python train.py --num_hidden_layers=8 --hidden_size=64 --hidden_act="squared_relu" --positions="rope" --qk_norm=true --init="uniform" --init_std_qkv=0.0545 --init_std_o=0.0 --max_seq_len=1024 --train_tokens=154100000
Each number is 128 + 32 x the weight over its row's rms, rounded and kept within 0 to 255. Layers, rows and columns count from 0. The size above them is the row's rms in percent of the matrix's.

# layer 5 MLP up, 256x64, rms 0.287, rows 184-208, columns 0-63
size [ 91  82  93 127 112  81  89  97  93  98  86 100 104  97 111 106  87 102  94 108  98 114  86  91  97]
[[164 163 149 130 145 150 151 110 103 159 136  57 139 201 158 175 153  94 130 120 108 104 159 103 160 111  92 136 111 100 185  95 112 124 139 136  66 136 169 167  89 176 106 122  47 143 119 136 132 100  53 137 138 122 156 143  97 106 133 132  81 180 119 140]
 [177  89  97  45 159 123 150 128 105 149 150  91 163  55 159 125 104  98 136  89 160 173 158  66 194 172 160 136  73 167 113 126 127 106 147  99 168 139 125 112 116 184 149 123 102 160 131 154 131 123 118 132 184 132 110  97 141  83 139  97 100 122 128 152]
 [134 116  90 133 122 119 139 170 142 148 141  96 125 163 125 185 119 155  72  96 136 133 153  94 115 123  47 124  91  83 116 127 105 161 116 148 124  21 103 123 183  91 130 137 110 152 159 185 119 111 101 147 149 162  84 158 130 102 128  88 145 165  95 190]
 [142 156  73  37 106 112 131 152 172 175 181 127 141  66 142  74 173 143 115 166 122 152 114 126 122 116 106 125 141 107 130 106  78 124 143 154 120 137 108 132  73 111 164  52 166 152  82 121 122 140  94 138  58  98 124  85 104 139 160 149 102 137 111 149]
 [117 134 136 152 147 170 107 136 135 145 193 193 145  78 120 105 179 166  88 206 113 183 138 105 119 149 153  70 153 190 144 121  69 155 152 144 121 154 139 131 113 143 109  60 167 151 141  86  96  71 125 152 144 162  93 106 140 137 144 115 134 116 140 153]
 [120 111 122 158  49 136 162 174 138 143 173  65 162 119 103 144 106 111 157 146 151 155 108 151 140 103 103 104  56 178 170 121 104 151 181 112 137  99 178 114 159  72  96 147 100 113 150 127 182 179 126 119 105 138 150 179 109 144 142  93  72 145 133 159]
 [ 98 145  98 104 146 153 134 146  55 218  96 153 131 189 103 112 158 114 118 110 109 100  75 132  70 196 147 101 142  95 102 154 118 107  88  98 100 128  98 179 164 170 128 135 155 156  94 161 173 138 114  94 115 111 124 137 140 156 152 121 176  80 124 138]
 [113 160 156 163  81  69 152 137  50 161 111 122 150 115  98 128 140 129 167 154 120  99 125 144 132 116 157 119  89 129 122 155 156 116 157  64  94 189 178 109  94  97 176  77 109 135  91 108  60 151 141 167 140 123 139 138  73 100  94  82 112  78 132 117]
 [ 84 159  59 150 120 136 126 138 122 128  86 158 166 155 149 100 119 143 170 106 152 136 132 122 102 138 132 104 109 108 165 107 123 149 122 111 151 108  71 189  62 161 155 148 131 121 155 136 116  52 158 113 158  53 112 135 118 113  32  84 122  88 117 152]
 [ 75 115 155  92  98 101  60 145  92 170 145  97 149 140 141 135 126 119 136  71 160  88 105 142  78 121 132 111  50 146 140 126  88 157  74 133 136  66  79 158 114 105 122 111 120  94 184 116 137 103 137  77 113  83 125 122 128 124 123  57 184 155 126 125]
 [119  94 123 108 114 165 200 141 140 106 198 108 117 140 164 118 177 120 162 136 149 106 141 152 141 101 154 185 122 133 115  77 100 113 151 106 102 152 171 183 106 125 122 167 112  90  80 101  53 186  90  87 159 197 139 166 128 137 131 128 100 139 110 101]
 [121  78 112  88 162 151 177  84 111 159 124 122 107 140 134 136 154 149 132 142 202 140 153 111 137  84 105 138 167 120 154  74 195 143 142 151 106 119 104 105 159 113 136 132  79 126  98 158  62  98 141 112 142 114 143 156  72 121 135  46  78 186  85 115]
 [ 95 130 159 160 116 122 156 109 102 174 137  92 138 112 164 151 142 161 118  91  90  92 134 166  94 160 108  89 102  86  86 185 117 165 206  86  75 159 115  92 140 146 145 156 148 172 184 112 103  96 134 101 183 136 106 136 118  89 104 108 142 140 113 201]
 [ 84 150 107 140 140 101 125 113 121 131 141 124 160 121  79 131 101 172 115 164 154 105  76 196 139 126  66 121 103 124 142  90 115 101 114 122 199 150  61 101 120 107 122 177 127 175 115 139  53 162 135 135 210  55 126 132 116 117 139 111 109 110 147 151]
 [ 66 156 142 117 106 148 156 106 182  94 134 137 134 150 116 138 104 136 126 101 119  92 126 133  93  97 129 132  57 108  92 116 116 151 116 133 157 106 138 139 176 201 120  91  99 160 158 155 116 159  98 101 199 146 124 189 123 148 190 152 141 162  89 212]
 [161 201 125 112 145 145 168 113 179 163  89 106  98 118 125  64 113 151 147 120 117  89 148  93 137 154  67  90 164 134  80 139  83 129  94 100 183 133 127 188 130 114 150 134 136 106 154 153 120  83 140 131 116  75  87 146  68 104 149 108 164 129  86 182]
 [117 151 159 102 149 121 103 164  96 160 147 155 148 117 127 174 157 138 102 147 128 101 142 136 131 141  52 146  92 137 117 115 155 194 155  87  98 199 168 107 148  74 112 167 142  99 113 150 128  48 133 138 150 169 131 186 108 146 138 169 146 100  50 144]
 [ 69 113 111  98  77 155 129 118 179 101 174  90 154 151 158 139  98 159  96 175 130 148 152 129 121  78  98 151 126 134  93  88 155 207 129 151 175 107 167 102 124 200 112 176 115 135 144 129  94 164 159  89 164 128 160  60 142 138 148 109 159 154 122 120]
 [109 145 182 191 130 112 179 104  70 145 115 177 118 185  81 186 116 142  93  83 169 135  81  95 133 158 185  99 118  91 130 140 156 135  74 176 136 122 117 112  87 147 178 150 125  85 152 151 159 114 108 113  92  81 105 149 125  92 122 123 128 140 111 168]
 [170 171 118  98 148  70 163 112  97 127 133  98 130 205 166 136  78 109 143  73 161  71 148 157 133 159 154 121  63 116  61  92 138  92 172 115 121  84 142 106  97 106 141 146 109 141  87 156 135 134 145  86 175  85  94 120 128 136 138 141 144 169 107 168]
 [177 103  60 130 135 133 122 128 115 157 138  63 177 153  90  47 141 161  97 115 199 102 115 126  96 151 115 152  61 137 110  97 147 159  82  95 136 122 128  81 108 114 117 104 144 108 109 141 103 179 120  97 182 139 112 116 103 131 151 181 114 185 110 142]
 [107 119 191 120 104 146 133 110 112 113 120 167 128 130 101 207 157 135 106 212 148 148 107 138 103 115 103  79  82 170 129 202 102 134 134 150  82 109 168 138 133  63  96 120 139 131 162  99 101  76 173 164 117 159 138 179 119 133 129  93 112 177 106 123]
 [127  97 152  95 121  65 164  95 136 201 120 180 172 164 108  96  85 141 128  92 180 144 143 151  93 159 149 134  81 154 133 129 116 120 165 116 108 137 159 127 119  85 107  53 170 158 133 170 173 134 134 117 155 178 151 159 124 106 185 172 112 132  77 115]
 [ 59 123 133 101 157 143 146  94 131  96 159 162 183 153 107 168 160 130 134 166 104 136 117  89 107  90 121 124 108  94  98 184 160 184 160 109 135  85 117  56 115 147 166 105  47 141 109 109 127 147 166 116 145 144 103 196 159  90 101 134 128 163  99 153]
 [132 109 137 140 138  78  86 110 131 137 124 151 145 109  79  92  81 190  84 142 122 141 109  98 168 128 151 130 147  97 134 117 162 164 128 106  41 128 126 112 141 134 114  81 138 113  68  40 103 127 111 151 126 128 116  54 164  87 120 104  80  93  76 112]]
# layer 5 MLP down (transposed), 256x64, rms 0.194, rows 184-207, columns 0-63
size [ 97  90  91 112 101  88  98 104  89 104  71 108 108 101  93 120  96  80 106 103  83 117 104  92]
[[ 92 178  92 109 125 130  84 108 144 118 151 160 110 123  87 115 118  98 166 114 151 115 152 123 120 146 166 136 140  82 131  77  95 134 109 121 123 104 180  93  79  96 144  92 137 123 138 111 136 114  56  98 146  93  67  98 144 146 124 121   0 139 136 145]
 [ 97 168 156 101 113 102 127 166 139  97 142 130 106 112 123 150  71 130  72 169 119 121 103 197 161 108 127 136 156 108 107 121 109 164 101 149  94 171 164 124  53  86 110  86  87 128 127 143 149 107 123 182 163 173 152 130 103 129  86 154  56  85 145 185]
 [139 158 107 186 101  92  97 139 129 150 111 126 128 142 113  88 115 116 139 131 149 144 182 147  60 108 143 146 133 166 119 189 131 157 162 115 108 134 189 158 148 100 166 122  75 115 172 146 149 132 116 137  66 134 201 157 182 172 182 140 124  92 185  95]
 [133 188 168 211 156 124 113 160 127 113 111  70 121 115 141 116  99 152 147 114  89 114  73 179 112 107 130 161 104 134 164 131 129 123 122 139 127 142  91  71 138 140 105 100 154 120 143  95  53  95  94 102 189  64 162 167 139  92 108 101 125  81 139 163]
 [100 119 146 121 137  83 109 105 151 186 134  82 131 116 198 143  82 146  89 194 121 104 121 148  88 140  69 144 150 112 147 157 179  99 146 155 120 149 117 169  84 116  98 128 132 154 112 101 110 171  64 137  68 173 126 152 154  73  75 126 170 153 142 122]
 [105 128 133 108 137  80 127 143 117 142 108  99  95 147 102 110 159 174 116 122 110 141 126 102  81 134 122 165 207  37 113 132 143 100  67 122 157 167  78  50 115 145  90  94 142 162 150 130 168 119  98 145 169 136  91 158 135 134  96 151  64 105 131  94]
 [118 112 109 114 160 126 117 149 129 196 160 118 123 111 160  82 141 110 108 138 146  70 116  74 144 133 140 121 131 162  91 110 133 158 103  93 121 151  84  94 113 153 126 132 106  48 122  98  52  96 120  92 141 170  81  93 113  97 104 118  34 156  89 162]
 [ 93 152 107 201 116 147  98 137 155 124 128  92 139 159 125 108 166 126 156 160 162 149 126 121  43 146  95 159  93  82  91 206 161 153 166 170 158 125 122  95 180  79 135 169 154 123  88 100 111 137 121  75 118 171 142 112 110 136 143 134  95 104 114 181]
 [115 129 146 183 117 152 120 128  66 130 124 123 107 118 179 132 147 173 129 171 146 154 137 133  81 124 186 152  84 101 107 154 150 107 166 138 166 170 116 120  78 106  96 145 146 108 120 159 156 118  98 141 175  78 155 132 146  51 143 189  39 117 140 167]
 [147  71 122  92 186  97 143 125  99 138 108 126 138  93 103 143 205 114  89  91 129 103 123 153 122 155 113 114 117  78 202 198 126 111 104 118  98  89 165  88  89 114 137 139  70 161 111 105  67 120 125 151  88 127 186 131 124  92  94 174 137 116 148 114]
 [ 81 166 138 120 122  88  51 105 105 127  79 106 114 123 154 123 168 105  85 129 110 158 118  61 128 196 122  25 134  99  88 132 127 126  80  71 104 104 128 123 150 161 112 144 111 108 117 167 150  95 143 115  97 113  87 182 111 109 117 155 139 152 137  99]
 [142 120 108  44 182 122 131 119 130 118 156 129 158 149 102 123 113  95 142 113 164 123 114  99 161  99 154 122 131  87 150  82 142 119 156 186 103  71  62 166 121 157 107 130 127 184 112  73 136 145 109 110 100 103 107 125 134 143 121  98  63 184 203 174]
 [151 110 124 112 124 148 156 162  71 118 119  76 126 103 191 123 152 153 163  81 141 185 109 117 145 193 166 132 164  96  56 152 173 121 138 150 122  74  82 133 111 151 139 155 139 110 134  92 119  71 154 120 143 137 122 117  57 132  96 122 108 141 118 206]
 [172 159 142 209  84 111 120 130 143 169 119 121  80 156 122 147 127 141  99 104 105  90 120  71 110 144 164 118 111 138 128  93  89  83 135 128 146  53 158 149 202 116  82 132 141 139 129 142  86  95 171 106 163  86 133 109 134  86 166 118  72  86 170 125]
 [106 133 133 178 150 205 113 160  97 120 173 104 132 123 108 133  82 147 135 161 114 157  99 117 146  65 144 131  79  50 155 125 110 125 106 164 153 134 159 196 114 163 185 128 138 146 151 135  81 141 175  51 142 141  93  69 137 148 128 132 131 130 160 128]
 [118 110 146 166 114  80 140 183 168 146 127 111 142 139 195 137 142 125  89 180 109 184  74  79 137 130 135 134 182 148 109 152 102 133 117 170 137  85  68 122 135 122 115 122 175 122 105 106 116 166  84 139 101  81 145 204 116 102 149 177 196 139 139 123]
 [118 159 115  89 124 136 159 124  88 174 206 160 144 139 118  98 147  72 141 125 108 106 147  88 151 199 106 128 190 201 153 138 118 119 148  99 165 125 135  88 118 118 143 141 114 119 137 123 155 114 108 142  95 138  72  69 145 116 208 104 152 177 158  93]
 [117 169 165 255 135 138 113 110  96 116 119 161 105  70 107 160 107 161 148 142 142 108  88 172 121  97 108 164  98 150 164 155 139 119 152 189 156 102 104 124 157  82 149  85 141 136 150 119 120 131 108 146 120 171 116 125 101 151 134 140 152 152 169  86]
 [164 134 147 153 129 123 135 127 145 104  50 122 145 153 148 143 117  84 108 150 110 117  96 157  98 107  74 162 152 136 107 118  89 100 136 174 140 167 124 138 127 134 100  89 132 141 149  91  64 132 114 164 125 134 128 179 155 140 107  98 244  56  87 167]
 [141 169 106 121 198 189 100 114 137  79 129 160 120 119 101 104 141 126 186 109 128  91 154 118 201 119 117 146 172  95 169  98 137 134 128 133 140 104 139  95 123  85 105 106 114 139 136  99 137 153 131 109 119 118  84  98 129 127 139  99   0 137 143 136]
 [128 108 117 139  97 128  92 156 104  87 135 134  99 163 166  87  92 155  77 163 155 170 185  88 115 112 144 113 146 113 191 117 139 173 101  74 143 115 140 139 101 115  75  81 151 124 134 128 156  67 136  91 184 132 145  96 193 131 152  76 111 115 130 193]
 [ 84 155  85 153  91 114 147  99 165 155  44 149 100 112 140 124 128 100 203  80  91 191 127 172 116 176 169 138  96 129 138 101 126 148 109 130 168 120 159 107  83  95 145 155 156 113 134 196 126 129 153 116 113 164 102 132 137  79  89 121 182  90 126 132]
 [152  72 141 114 148 169 142 100 110  63 119  66 130 161 107 160 108 157 150 161 103 137 173  99 100  97 152 122 115 145  75 140 125  94 136 182 109 117 128 189 121 178 119 147 173 190 136 132 159 152 129  90  93 100 218 125 149 124 136 163 177 148 147 142]
 [123 125 131 107 152 115 105 116 164 142 161 139 133 138 170  79 159 103 129 141 128 110 118 109 128 178 154  95 118  31  67 121 109 132  58  74 139 160 124 115 144 133  74 184 173  94 100 171 106  74  64 125 135 181 126 103 131 140  75 105 152 128 128 133]]